Weights of a small GPT-style language model, trained from scratch on English Wikipedia.
Architecture: RMSNorm before each block, rotary positions.
Each number is 500 + 40 x the weight over its row's rms, rounded and kept within 0 to 999. Layers, rows and columns count from 0. Numbers have three digits each. The size before them is the row's rms in percent of the matrix's.

# up: layer 6 MLP up, 1728x576, rms 0.0254, rows 961-1089, columns 384-431
# down: layer 6 MLP down (transposed), 1728x576, rms 0.0188, rows 961-1088, columns 384-431
up961 103:513491528558480483545471558539509516504518482458503473453526528476466546475417486536564501451493488494499581493518551503505488507476490504436486
down961 099:492571468476492461509487486536425518497490551538496457487552465532438511517520472429492509449419540517484533535490484400499524507506552541518496
up962 100:450515477514463533518527433504502444509492501495486505505421511511523486508543540586514495523467466555462488478473475565481386520518405543536499
down962 099:487496436495560499470512576574485464486508556443457556478519456522478455503559431413425451429552451489479539481513495495576544526536512571512473
up963 093:556412551468495565474479476524508532581519518499490574547549503473484514505466506451531475507499582588555554434560521420502514560486506507466519
down963 077:513454484446533492504482558544479463503498562537520442454455468463507457501501503536552583527438482437452504519540516505521551528441496505509448
up964 104:547592506464564510486417513515533481451439464522504467453526510498446470579483478525528454394572515555548521462530494487583458563491461508451502
down964 115:492508580497505525477569539479499540533528589517554522456470539519481470439451528541496429582544553470581525476526541504502574556484521472509530
up965 106:569525529544454562485531494529517515464431469524446511532566564486548477470515530485512514514533465464484533509537494518541526543492471565498522
down965 116:600502527519540509476486514462505509496497492529465513496459468497562507509557433467457462534392582516521483510492554490516544421475522501514514
up966 099:443538514444482529499503456468498476442503477508493516563492558508513417478447506550499413424508503478514528501541467437495511500466441500499480
down966 109:523463539560518485466476546461472452525554487513479526502502500521547504509551511485450552505518553450444509562507502545468467529533570513511472
up967 110:482554498497521557503489548540516476493480452458509540476531475542527523460491497519448572525481469492500496467561521496451510521531559518481495
down967 121:522457486487466517481452504518484477576473435474559483516488447484448513475493534528596450460508449480561569502449419491447542471522496492498562
up968 105:516468512498469542520478536487497422505469485454440480490551487497516551536528549519533466484512535527577445528542460508457488492501412491513512
down968 111:510518443472499543430524452518529522490445517498556545485527478527535427569455615556550477581483529491459559441427498502479567520499459549514542
up969 118:506482510408479532516416519507477464462418452480500486421496454482486531514503498475465470481514499502525469545558506478531540505513531516458524
down969 095:517513522428555477528475526502515482514512509475470540475514475435522506506427478516483496487479448495484470512553499392510507494538548507575449
up970 098:447548454475510501498526527537531452423573498525513486500485584488543504510470492547551500511490545459446445569512501481490522555514465469430465
down970 104:520478458471479508479478521544520505565512510529514558574526485512604495482508521499531476496471481430511522477526478477424469486588428509505462
up971 102:610481489502434527551502480539468524538493500441427419505538532547546553503466570480593523427532519531515489510521484505525436476517473566541496
down971 114:493529503487500515540434501406437585508516516465579530520474458496435424429487507476471524500538561564502531466516478495536465447453471534493478
up972 089:504509522551500496511531529545464554503558480556471503471463449501531515545471513512548472497517488586504544531548480394549559499457466482520527
down972 070:495509509500476518465542479484534494513493446509549429470556495470550488534484436528468448457473534448522540436514469473556460479449532465455461
up973 104:478564478465484470544481491426545488460488487474502557539513475591516561489463507437593459467501537482527410505449527526578469478496489481464509
down973 118:477503434482562476463538429573562440541513542502580513453494479446589478475482518454452479502499551492453532475502475480440506453521541559521531
up974 104:530544445419468497530527547495498502452509487474480517473484466611510502499495496530510447419505505509501488488486562529553490493482503496503485
down974 104:565521484515616464498458514520537447557552553474463480402490511562437496536391493525515503540558522525504492524536481527502539496555493472599548
up975 111:502533514525453579492541536544507520429505473495415434507538535492555512384510468530566420534518567534525621507451434446502590496454510545483506
down975 124:597583437495457482437506543582476577573442479493497493399561493492494450468480420499458516531504551467451489542478527509545563546520527506499493
up976 099:513479532429512503494520472530467450520555489433494548482442530518456586504472552512487474509548585502520521472525507508480437505489498492495488
down976 118:525542437550403460448468533571532550475489526480492480480564496406530478417480404551463526525444464514533516471489518483532548532454471539532526
up977 103:479534472558472505542526457566466470501546479474491555459491483507508564471479495527476543525495543444428491453507540496468524457546502507489468
down977 105:484529493497515457450449393515481510470449477453525391468398474457453436468474540506451505555532535565543501549510565491505467483511522443530465
up978 093:518448507524500453404567568520487457408558556506517517420577549486530486513507507569482492537543497465506491499544481509550474469534515527570518
down978 078:448531469446528493629413454540513522576476486400484544495435594557460486479464525444508473526466530495513555500517511518541409454525446546466528
up979 096:461548574555463522517504534445553559494480487579496474523509538553542535504487495457551489448508464443505477490525505519481484458495460504481536
down979 071:511466528493498457544552496514451526470515522515528467531498487560519560471517560546538457474460479495516492447425431410532479484502537518526439
up980 105:458478546482441508501552507524495515487463510593478517536475490529484493532497459551535395480529514437437563386522486497517487479536497518520543
down980 115:489530528522556503545491555519491502478438491458536528513464499528439567509545492519513495563473490507478458480515448440486486493469463437470523
up981 094:480490501438490478480469536543437517569483416461502462448508522489483557522465517462643502481553534480533553507547544515483542507471514505516467
down981 082:517553544580470589574522580424466505529465569573477497515486478501531456552486450501442563458513467517502544507528489461458553523433524476509582
up982 097:420471626544486496521557492475489542523490482491535460500572464551547508546450571551537486501486517511510468480542557464540559461513489484478492
down982 097:436467469488498432488528547460466589495540461533503451570455536491534517492507509493474521464496462470530570430491466521478474484466491486512496
up983 099:498501471427492462510429509468439527475437453451493567494466504596417485472452454453528447451621582494546518456555572520537419462494549485538468
down983 109:516523500443504502409550533482534541599416539540474464481549438483479547503499520568442355466472479525457461549491504478490519489527506477471479
up984 101:511529498435489492539507550526499472498492465489560562491493473512481458589426464495499489475546540510509496488509566499574505515532488543500519
down984 113:450544515540497455480500552499501517605512510455543439513542542518567568479524549571475455622438481498485531483512525491491477406567522450495496
up985 093:584542537514492496529522479509450483512442491492521523535493467518505585557514463489482492440512517549459458498486455522561509559519502426497488
down985 079:525499484503494493421490487516504542437485583522458462558536531520449426497588508591474485573460477472457547467460488466504525471533489524484498
up986 091:457534533501517505519485448521502476486515488582511510521557523486497515467442498514478416510511514516482495427504538587518531575527551563395448
down986 066:510529438493528471509535484507510435557512542456487494486474488496616458521504499559526476486485446420458486520418419451486549506494445373552494
up987 109:437492515490488530545481517486542482494504504509473423432575570477509489510488552492509467404511453502538500539504494517524523487574448531497498
down987 119:413523491510450531529462513434443605485508488506459540539520492457496487542453492524500498518532548506490440568585516461514471450512495441469553
up988 107:478519489470405556485509481500491495558504528516428532419584478603520466475595496513495521547477534540489482465529473491532530499473542540429570
down988 116:483509475522512548560481500496512533485534460519522420546460555404558605527533456517526498542396487495548478469513507444480518512502496454559484
up989 105:479483624513485495487550555463491499540495500587526409486549451482475582447523558476460523509516562479515511402533501390518431471470509543524448
down989 098:536440565560479498545445487594485514376493496510511572542472529539509474534495458492480505433492464471460539443538476545501441482450491483530509
up990 091:557515504468507476563506493470453514503505527499540516482497478496550496482490511528508503395548518524554538504542474449489479456559476472422511
down990 072:509471503499536440569476497472476485565520553444481529471409405447462597453525437459407504467413472476392399505461523489525491586496483469537482
up991 100:423506584447526502539528550484462516512495470509503539486533437504538516454452517516482512438560524507484514505488515536581525541545503425460477
down991 098:524507444449566531577449496475503495423539485518549422500498473448491537529463483495451389481540496465513516490488514515458523543436500476490542
up992 110:528571483567461500498553554522537471474431486488473523451509536509493486560410514464530514499544493511550596503527460445485507476491492538530517
down992 122:470471574565461477437513502412481524513511511498539468425471498513479406506522442494478479515508493581450545487452504430503526507559493631497547
up993 100:465533540530505529504489522512390525488513507522500505534455507524575411481495474377477567427531505450443500553578541494546469476545456471488510
down993 082:559547443426506521528448555471498468541402470512489505491424465464530509482546477556480550475526363525521603483443471507397507481549565537493524
up994 113:445513519527501490526468550456492550433474536562489504539548470522554423520573509545543433524517537586455513485511443519560516521509478535516480
down994 131:516471463550573480453478530415513522551538533554511501484491460467425472462585492547531508457527510545420515544436483546546450505456494498407549
up995 109:510502471499447491488479510477465481512404492503487471465513529510532501491462580547507486465488544535472576485503525484535507471553463545460489
down995 119:503528519456549485552435488483540502442459520619465467532546470515511489436485459524456437489511527466520482518479446503505495376405436565488564
up996 101:526479527416480498511482485595540494456491487432478581446541529432491471471521511571489494534462416494502515462555531505516568551543376561548518
down996 111:544523543480572497478513564470463559523458442506471455531432415551499520511490470445450482508460519516496533479508495538574497486482576476535501
up997 091:519478537526485440511499550493409535524488457469509558532536442488515441445466562497443487491554549405489527503547510400587423471510483465520486
down997 075:517524477481486577514506425482501502559571529492501497477465533571547503532534530499507510451489494563506480451554503526503568516499499578496564
up998 089:565555546519500458488563551510419529528514514563523476476482464567567484470452518473539510498509419516508493439535523413502510536592460508553476
down998 083:463480493569483511503458522489516421564474533505425472504444516507469499495524506521508466442516579464522488481456535552526504470481481432515507
up999 095:507532481527492529499518488600518481431486451534485498521512514567440562501535478550474465436503502506501477510544469505477408563497489503477483
down999 107:478508480518548478472528500439517481591477525523559537489558509509589474474506445488534490480514577484514484396503507536538572450483476437507422
up1000 098:546519507427460481511539491488491457440408558487469401514455464515551525504453451453481470459543485518473487502476639605457555456543545477518520
down1000 099:509429555515457459479439480459457536532543354543451505477503546505536480538563480503473579531466441514525486516540421447492490594433454487397498
up1001 095:550456423527464490531525501496500493537512528484501567510549506469550510501461485486585502512486555507489499515519469509513524461498507473494503
down1001 073:467525494527477490462490493458488579463428397550434530509480533396393468471482495474581471560498565506527488494494556530602459518514523541533446
up1002 092:524517530495539446497458497466529428463505503441530464569614449513484462508493492555552506468497492443508501477489488540644490504498447534438423
down1002 071:496505575480516504451580479499513497507518492484493509460518504500532531509434478501505523540479501451534555532455507427453455472502576405516513
up1003 108:477553478602501502464525483523452473503483526559466509518569548522516460545579500461408511501511490472490505532511557536471500532487488466542479
down1003 119:543493521430504497437486439492542468462514554512550467476489545516508479458369531433500423535515504483522511516467544515490480455557517566489492
up1004 088:454516497445474490475558521476513448560510492596515537510521412533542557552467572422512459528522483568497532478512486538584486553492546573515546
down1004 063:469553496455552531519458445545569550437432544468463447448462514467466466500564403525466560553460455475487540484512523524474526535481471507528511
up1005 102:531513516585437516529430605532478531523603462621471450597530515486507424575533510521573510466483522523557582478491458470476489524567487601498527
down1005 093:479541464484494551447474500516496505509466533527486485429560599466496518474495454483473497509438557476463457558532526443560530472463514497480498
up1006 106:514506446562443527515516501529530472527490515464474518541552526532504529519556552510411614479511468472468469416549535524422585504556487461483454
down1006 105:507527414524605550502479565530468535475553506544514506441486499507443535443479477542481493486515537556535486511502525566558515515438543552491403
up1007 107:402537499493493502556504545479488456533532515501468504492485597516579492458417528537512505486497475541574460458525489457511516484463501507491554
down1007 115:525560478548525458489527458518497468570538445467543464478494562552436614502403528490464523474558471530507504528506493478556530473501515463485435
up1008 095:564472486450535436519444537459484517536476437445465492490500527510591463452545502456510489507604580510444468483518522457565525510456468463549488
down1008 088:447461528573472574523528555584503451462525532489505471464572473466491556451515522500478517566493443437509507516502444486485508566487526494497474
up1009 108:479472479491522509517504494500460509464539495516506497530478502569475441448503537549525527495527519545557481503539531503467499504457435570508494
down1009 117:508530502560554477462550461517471523528558560510478435537535479540495425434425527487520542559528497466490471473477456478458510421457481529461448
up1010 105:478485482505535561596525497446523509347515521450440553490481457531547475507488506558529468503493440533472526559478497513529520550533475476521527
down1010 115:593485429496531440504437544532532469490508510429443454544511474565468506520507502523538489488500540474513470493527436481491522451469459410500426
up1011 101:435489478477516472444476475516450428468466513550494499501520547474498508548516492467491443507499502487509580485451532444599501491515465524537569
down1011 099:461471506469521587463559537492527470521507416525511525471494565537533481486417513469552477461535454512499511543547450506520398529524524404483477
up1012 100:486502515531424535533443542486531477540401506491479487525524568536461470516515490514564543542535489521482565499484465510514435477547419485545553
down1012 096:520489549585531586516369521556553552498443542528472506506456538466417467473483430483501514440428492553535492479493421531466527470537526465471550
up1013 102:486539494587498492526603484497457493582535515481519525524583562511462636524467533504433557476478577451515460503532499487507480535509508494425463
down1013 108:494448515491546455458419484479539490390511479474452505387522497509529539410434506494541502508572500559504521525462574479476535420543481495503528
up1014 096:496524526489499504517568486610540451476549462511492531523498582541480522546576495429462525478529581492529495515560493455520451432527555495461562
down1014 080:475529496581476553527528576490439486446487500457528490456528423468499475491443547478467481459505515542510572515517493555433505469570501490476492
up1015 090:498473477603482466479496472506496406494465524536493511504511417573507505512507488488518520470536523530483498528442520468485549438523479508463479
down1015 080:490600470521529530523467598524537495470523412405453479546465543520515465482541528505514542524569454490469493533544491573498521533465468516483478
up1016 091:517478472510509500477574478491530426508475463504513497457468518545538480507494435558471557389511520477513423465544531466420563512518468491494448
down1016 068:469577489477532525544442530485586613510485496543490491517532521456526520480488466461436451543548488540550563508407502571566492478510525510523527
up1017 096:519564525498432478497475482509529494492383488462512552539482529500479458577466502416492499476466581533561451477495525522516545515501474497453449
down1017 111:528462438546518476421553518540475483533564525531569547514500527548517500512546523550526489483473493457486547517551492514490493474494522467537478
up1018 110:450468547492511529522520488424507473560523492581540482526497489510534499521477585511511553542503517532535479472478464494495512533520480458543452
down1018 136:549485454522533473448535515488541491551500533490556546506591555528447507470488449510472543540448505494549489498515501483515469516466496477520506
up1019 104:466493489504474624502512455434471485462506567493406532443466481479560574519532555473475527506515484552531479463556472496501492498501557517522552
down1019 112:500502464446470443427479477509490525465563482512517503427578537450487532454508477487566569430531522538543481485546504550502467568494521481523474
up1020 090:534539624542494526552468555599471539512479577517543524520508494504490477549533508497402449463507521529512555408537487527488420470498509497476507
down1020 071:498500381535474495540511499494494474490590489430494500549517485488435564523501423571472483424472518514496444550522457431582537550525430536481508
up1021 107:543505495422489502541477492454494540373479471473470478474534460587468475555484528529471506536501495547463531450543519500470578517522433524545481
down1021 111:556469525503526552476457525419499575537457536484456498444427512518491378450501481530532477475455524531449493537523422393529465560472471549516518
up1022 112:544503517504438479512521456489491489464519476539526523501546543483535510561449536538508499508526442539530557527487496528520475503528422514441475
down1022 119:501490430556450442529463538467478475506541510470517469479468534492430477481509532388526536501471500516464496492472470496522431511491514444401447
up1023 094:464470485586472518496582497518504461456447513477517497428511499495522521452465536516601546490501496429476458492563521472515512454567502554575455
down1023 087:490473532481557535507501466484490522529493463520478557502496490476594486513496509391437510531511485553488551506477543436524551570493407421496548
up1024 091:467515501634543463489528587528483433464514446521496462443466499551465571499490507462518451467500573525495534492511498529494532467495519557485459
down1024 060:482471472479512505506464510471527448511560483539499458570544492476539542486506499500424527534478413524507473527542515455521506551513542479480558
up1025 100:483487539502513534484477466436560594503458475467521559557458515543501547552526522391542506518529540543511477550483519474466479486536478463527470
down1025 090:533575518416615535474398515561575474475564499447541554469537489488514492486449477483472513496432452521468468572534516492431538511513481512470579
up1026 091:477510590490496498523502451529534478575509496452478447468597468523560561580469508470586470385522578468439551513500525591452487473532486496491435
down1026 080:525475479533531553489532466571488495450558509498480559523478516488456462489482444430395503503454543486487512478478481464491475508542563533482470
up1027 083:499514576439538477494579502490485453463467504532571506468457535486526604487470566520500461558517512535513527392487531518527495464512508454539499
down1027 052:440479465507465529415498521538487525535536538436498437488434493494502445486537425416508465512475503547514482533574510446482455545389438536481523
up1028 110:580554537474503480504431434472476469529450470527503542477464466466592477560460522456443483447526510545532499522493523464454458528534463557435535
down1028 108:484472409543481503538503552525469483469444496488492493512555481481471495489486478446504455482498420393517520535427505430474462463514609446541436
up1029 098:461463508443523492464496502504527523484505487492511507443535482516487459580450535500526449485515579482470487487499509491576503497493464472569471
down1029 085:400497487510468527577478473533489501508418532499501496546515517456466547473506478415435528532514425464501495560483450500437544533555527477439509
up1030 086:484463537544475532494566545505456499491477522527503487486527475488472520531432546583413482518540482477473484484509553572524526545462516528526511
down1030 063:478499540551481488482512452534596484515563434499511483480511503484508480528557560443542508513555578512506565478551464453495496520555473498429492
up1031 108:504514519500418478535488460537507525544462499555507505517509466567420516508526496504473520534505545505413519517496480522458395472502493579512461
down1031 122:525472553470467513542499579476494516476484514486483482447495480499495496462458531501534549506512436528521483586503416563535480475513504537558492
up1032 114:470456494468442546505423500574522508458482476472435534454474593489475519504519503466516475497523569502520517456585565568503508489516495513472506
down1032 125:473439508495509525541431379493517557548560532446453531446511471503495473461493487482496507545529494503473536429508449546492445510413508527440503
up1033 100:518537565501541476486505587529501497494504466468488482489494485466518486403516469381499484495491465534471505430457526444497497507477517470503487
down1033 085:541511473521539448484452452485528547509493533525502476543442495407466578535508557481519503534486476509519472499520573514519497486500484526469529
up1034 098:503479484513497498552514463482503502469547449558511541428508605606514487562525540540576459500560460573490513534508558446543521520529489511529503
down1034 091:497464476531470536550479521516505423468535555407530549574483477527508485528537506557406566491450557540534445438556539530518427514456488505471542
up1035 091:461506573518484517482511419435475434489542559446499536484409551453544494496541520433403552518504540550482515463477547534459542519482521473472484
down1035 073:467455418518534550530467514506556513495470472486484484575487510500490509490417416553502428469477447512448438450491429473550478507550518491515486
up1036 092:428468497485498509487559535475438531547556513565538461544559448500540447518479495486479477523571513525526432524558500444523439497513505510492450
down1036 083:536526506542522482471482473460517508445488458434512534477495482504494439465513487465476593530551507500546528509488528488482518471462528485565500
up1037 105:399579568491507490579406510519525520500444544556507513489469616554500408517506451555568482385554509452493501522500557537475499481507507541449488
down1037 109:518518441539542397510504577445516486532491454495544543478486502517458471540481474513445479554523462494511559481466490529494477530502511498435487
up1038 106:508551505420403530481494462452423514414456529517487461474517481451537507524520492455512520502474493540452559513529500519480552528553505562438408
down1038 122:512454532491576541508471528531524566562528530446545442501508506562564484527505511498521508528455481485417480489506477576544429474451448508504453
up1039 112:536491506430482559523522512471454510483451472411494544414506450547520478498504500531489509453551564423508462516499538580508520490449549490467438
down1039 123:517489522520447462495508495470483495563480490534495491425470491469535451550485492607511458519497487511506473493422481486423518475488555446478454
up1040 110:442479565483468515477503550522530443478478507497478474511562557540536460510579514572527455567513518526551546494518469465461534486561526511457430
down1040 122:402519517441501534550527488461490484489575451473470540507593475559543503486460527512534423489477484517479440506549511539481486483421436528506525
up1041 109:508503518515431477542539459575485477547516471549497522513496511558531469530507543437525494461527578570498458511653483500506508558526486533560579
down1041 112:516487408498427573558520511513519509488435422562489499482456575477461487498478492502481474557527478480463496466558511505464515464582541518457478
up1042 099:560460507469545519518571552509501500512538446465507509589554425619501536459506513509510453490512489446522412489502425473474449458556518480538509
down1042 105:567540490470473485420501437457492504487506480515495473486531487461547513499525421480467502476493438480495449490499557455427508472483495555441505
up1043 107:507482532517522463464493513477451492525469470586464517542548491587476524523501483507489449507540606514515503573444477461443468508573527598554541
down1043 120:483581424468522467544465462489515509519544494513559554463453507439507484533420450543513474471530444429470462494464462476523548535495484496529500
up1044 090:486481505529535542475451466430512478556420416457478498541462439527477494518513497491476473513493489518425533549504501497529491534559449512528465
down1044 070:447521481477538446502518490547497464470527551569480477454551494541502517462461451538538495404530497552471419454536477474449495523545481487499603
up1045 096:525507564567537502475456516510540480461557514542521434501475455506585512430471506560537552515515488479609474470518440444569554537515540519508492
down1045 091:529493531467530501483500487448511552508493498499524462546550479409457458472475497451467464523540551527517566498474552472444475525469504470579517
up1046 101:515485543573482459490522515509444476484525441556492443463483546461445517528552467555551531503529522529483520526523460560483498496418477552498525
down1046 090:542548413511481471531546499498412479456473548510472484549478455520533478463540495438422452486523487483559524458487464414508376455557534462509502
up1047 100:612542575498512504518521551499526475504420535461439490535578464501544518522538487491516483467547491480506465536476462473481478532467475548554556
down1047 111:486522434565574450513467431480519479526524508450477525486490541461496569468415554499522471491505481568547464480549481562502606488511517518481437
up1048 100:458509552560491531463475545486469464519463482500485442460556473546495553500472498536611468436507518441450418459463552442512550460560488533459469
down1048 099:473514516437563466499558508501474495470471486493478538417541534466449477520545552474464516519507482483481543514461520572483504552479447478513551
up1049 096:393460497484473500508514497515468530519466529475479540422452527581519501490548523525467495476492492463560394494511553499496412467521452509523540
down1049 086:523435546529509484488506465460450429459536564467488473538521561530447550461502429522541481491529542422456474450461515472564550491469559561486497
up1050 119:492513492472453543467514480523480495469488537530457529459508519441586433497522529490443503460497504494525530517467578539437556491529491495525522
down1050 129:545512496462463468488447505559496467540485474507471425557433476536514510503587480509562516498479593496491490526483462458561504492534458427507563
up1051 107:539477519509509569491530450399550453482515479524479590540541539541449467479458479605563483500455432533494519411557524524521589496482475554492496
down1051 110:510483514499540483457471534506423493574543476520489551487464525533500500468466550509461517484427549444440566481550478519517494513521510501560512
up1052 100:472496475543477593565517477420525499468494522534486429469475496526468488566433537491525519477537423587488536506480532520601464497528500482507545
down1052 114:465515479401504412512501495499503517579523422479560575532493447505531482499526548491439534506449561439453472504484467543556593565481516510560552
up1053 105:546518503428431531507536478476466465486477461553534488537461480517518538550563471443569458486517524537491478468436539485479478555557488593475543
down1053 105:487515452527580535457509554510460525585485452525447485492515461485503504514493470513522484504506512428483491529524502459526545484463516508514560
up1054 091:616502481454490515474513456478533492545471462536472502486487479492556563488494494579456497519514510550492458488471562509561472529548495559424528
down1054 070:419508482466474567501497571513540511467506568558450538507462539507480492526523547477468523569541463498495490465499443504521476556512547517482596
up1055 099:489501480545530506478461445475526535546470506514525566566478551501524507513439443515481534494504548546503584542502491506483521541545481605461460
down1055 093:449499453466475520511550477481485531464570498485479519588492506506529491420453487418506480499485534526391529584591493514498446569504486572477486
up1056 099:495479559561459532514520540497475475492553414461475496512476514500507563487405556535513499493567543548511540457540496534491484480480464511524460
down1056 111:384533464428563506491432482463513540489438519503529491476571502488469451485486400420481434484457492491422544486441432442560542531540555450567489
up1057 092:475479546508518555566552484516475446453497526547473513510478445456516518446427495490426496430522526494546504469480494588447476498496514500505509
down1057 095:576468527482479408475467550548558563555502434566523561562503478449469472522565526533465556527496542473516528459507549491593505541541452492517499
up1058 112:513474480508454567527503532480445478444451559579451514493524502470521494493491540542489407516490540457429486443515452505501479515452475510486532
down1058 125:573512494574516420437526573486495534480526556596533470510534501497533440510493456494528481503461507493502457519429502491539567506456506511518471
up1059 113:450502486552457524485453480492520518467470483573457518473500540439524483524528525563469555496475548495509551523566455443536431567491427479490517
down1059 121:512494467470570429496548505478482490519491519494524520533506591567512445500494418510572437448483543490518529550468494542522557483532455536474521
up1060 102:552465552404480522528511456530473543505508470488507476459451508473545492512495491414514405511533486494456551503536465452497518548517504514477523
down1060 118:486494513542532517504509556507459512440453412516552469451477508526501563522481512491492561482467482534491538453487474437541472571523498469513479
up1061 104:546476476478428475481485486475496449507517522530343440489533548532493547536529484521568476490570418468468526528539436541547485484477482532562545
down1061 118:517550500547541537505534454522442475514499565544602519517496473535502446473515552501486486469472516454505370515445517463424542501494447469506504
up1062 083:466485606452493485560567554548514508525440459610516466570470501531480483585454494522500532572440605495528562515505459547467421559522432489424535
down1062 058:527503398420473441424473507454553509459485537464453526450473547507514559496449479495428497496555487494533452500583533523540497495495403451470528
up1063 102:482402500527486508564485529529513549494477469502515523496478530528514473443523488463556549425560503593489483429499516522573543539459545531462516
down1063 105:522511455483489539511452522471471507457577510529504559489515515521484501538419564402479475473521521516498530416468514523484503529540489457447491
up1064 105:498482504517500588522494496552517550433416548486471508495516514549525520528530496505507432472559550490492604560504579511480553488523444590548511
down1064 115:562464495541571572607479534465510480476438492547567412507525438480538497484512439498590428566478498403491519501482521477496565448466498525513466
up1065 092:492495566408495471537440455544530505463497504424531459477499464563527582535527506420471564496605515588503413499545522457488482467487467422542479
down1065 077:463508498583584494484499465529486473488541516465532500515494497490533469480447439578477544548504610441553538507445544582524549550462546427506522
up1066 107:502505525435521517499474482494484446447443446445471514476475515449472457538507516443473471437459566547443484498562516457461515475536499491518515
down1066 088:528500472528548484509440501521535483495506505461436539470440493437466493525471500546435530504448521522529443477544463495483472504499527524551458
up1067 092:611464467461502490487516424517469532525547491517526509466542494533533603557518529579509446592587520533526507540490517455489513485523528466541503
down1067 076:485499500460474474481446540520531546530435487579493549497531474442508462527476484505467571525511556543447501557515481548484454548551527471447518
up1068 094:515554599503514538541525535535528466546550446484526486483496605485558447499526522444498526404506552526473498539538592516487482476484384462541535
down1068 070:509517468504555479495595483498532497543468437485507468474554520517440465542526479505469475516437490536509535508432448530445514493541524483555464
up1069 108:462469510472471490623527488539466482489529498561479536548600430517492490474552469456489548411515521599473546500532488475447580498486528486468507
down1069 108:519449544480519468491432489528473506387507494491515526487544494460517457486531487443457489503426502548488436459521483461421470547495514501468515
up1070 097:435509560553505491480502545522427533529504496567520560514527447501460499511464486480422498452485530562526477455478525485482536505462481475463489
down1070 117:468442488503450513594496512529454468507471478570465504481519484441496471434581572522522576490478521429498520494478479550486494569491479572546513
up1071 099:457466497464465498483440532556489570489442506495499463476500507631527534544516531442507493454525509512531462484567513491489533474453517556538504
down1071 089:551559485614525534440521461510510536505429577477491529489461477550544433407515499534522464512586543497476467518533532529500520519571527489500506
up1072 100:477499579507511506518564525493426490538504573413470458476525426481491553509397553576488483494522573506557487410499416425513430468493507446548555
down1072 114:542502507473480498437465427510583559476528539489556527538509517488531454377521515473524474504473497634520464453524488467494538466469475512413526
up1073 093:511534509502530519445478450589418519495475500572507505479540470464547522500518488506503503495592488507508507478539561507429537554506507532469523
down1073 076:567426494506506482536489573456534477511496473506484540490515564562446485521514548561543516558448476448523515621516503474452480521506468484506485
up1074 109:518528538528517560497494496532536526418459479538439534490524468513476481437502483492495455508489471543496504454475449450506397455477514544465495
down1074 120:524424555468469542512459424470460553480503534477468517590495468644515574497433508439509510481460481533487471474549457544512501463559569504509529
up1075 075:557408504513505497512542553504438558541438525482554516554532454578567460590475484494498489443522499470508530510571518484542407505511526504511501
down1075 047:409585536536560463469556478490498435492500406484504495482443495434462597479492465576496533490461534515475511501420444524472507472446499517421482
up1076 094:516441494572446536501522516425461512541456548516512470512477499534516498591463525539446499546456508511536544479536468495475435489483376449466469
down1076 091:517541554450475471547521469523528550554506465550587528551487451457493458495494485374495525517465479485504536503530506479482580578545496505462490
up1077 098:564500539454464501534576504482491486507500544528454491473492487517575556512451483503450423509556464540371522515532590544433467485476459507517506
down1077 119:443454532534517457501483445471467504498519467492473516526503550483469503445473501484482504465450445499470499515525515447533445589471449463533520
up1078 043:548500572505487517457477514496535398548433473550570471544507475522497562571516517497554490518510545486427482485441471527488442554409533467486536
down1078 022:413526494459481509475496532529537579400490491449495547455484546472530456460515511575505498521506435504475546489505541506491552484532459533493463
up1079 101:484508485476527493474421516521468457530512476411519575537440490464447443534522454455436505422547610503515511462486596563581496548535537481495509
down1079 108:565529494517469536484506539546531495498514568533567391452497555478562532495423557455515441484436509484512479547426491501458489483507427410565515
up1080 110:516649512525477610562537550594465412514588488566432500475481460515575487471502469484498563549552450513424493521557473525478498517492470515536535
down1080 124:517478498532510475580467496537507428529481478517580497454551530604466537544564518492472493452509438517487508493605493511494458495485511569451520
up1081 059:462548590488508558569540538510487458529441496528559496446455476490594503622426493501469524482499520570573508435443507535543492505474472464505457
down1081 030:463526430546501482495531422496585540465542557536492544509510496533478447404553529526552511506526507475513504462497509415472538498516554548553482
up1082 082:534458503518525521534448461497520537482552543577524478491517380486440545432457521476441471551505556477512530532444456557535500510522508441446465
down1082 058:542541532485432528501423583484435479540512437462470538508450519589544447497547518529505459512519499536528548482555465467510496550480514522531479
up1083 105:427463612575460566482528515582439434462557416530463491494540540510534569518533513552532559509476465561464529500546514435458465507512509583533587
down1083 097:514477422476565546535465543494510571495573442450468468532365511472489502540451577504575439490525509544460511477473464501577437492487465443528484
up1084 110:463489480512486492548494461456448510462533466540499479506484429522516465502563534451460477487515534487551501546528516479552467557501482509435469
down1084 127:495483387542499436550536498491482497568507438483480526488489490489469576507544524564477476477450512505537449503496503510524489488457506503455507
up1085 087:485429511476481487451489587475460545485479504586512543424498417508558501528546488534489502484452542514438545537421503544508456474484473458437552
down1085 057:402551521520512482478512446538520515512486465476566447562445493455534547533432447500398445519490485486538472449529489503498482579492526452500510
up1086 101:553503530494512505494500474528534489537534455579492463524510540537534557473437479460523482443530523545464452421497586534478498439537543594547543
down1086 090:526551424580487496561507558497501526452502516559526542452480480480454504608487530571441501446474460551540542517522479450463494446458488488490488
up1087 087:600484528488478506512411445503508442441479553490509509506525460531498466518533464542476541507504538572533481496486541552469462500542493468513485
down1087 071:335484564524522513395546546559502453459478526459486481570470581466474531470463479417441492428467487515502444518543529458462513539461507574501521
up1088 101:545478480464531480518497501524492441535425550514502489497488480527561452484564493437503517494509522486501553510465507488436455498535542552567521
down1088 097:521636526541483482514504485504507516545421477467482526478536543532482524473459482494473472512414529496506454542516551538537507556530531515511470
up1089 105:433519505479486546530421550545504498495449538495473502494524537539585477515462508478565511538515520532517473454475516440525463553572417511499474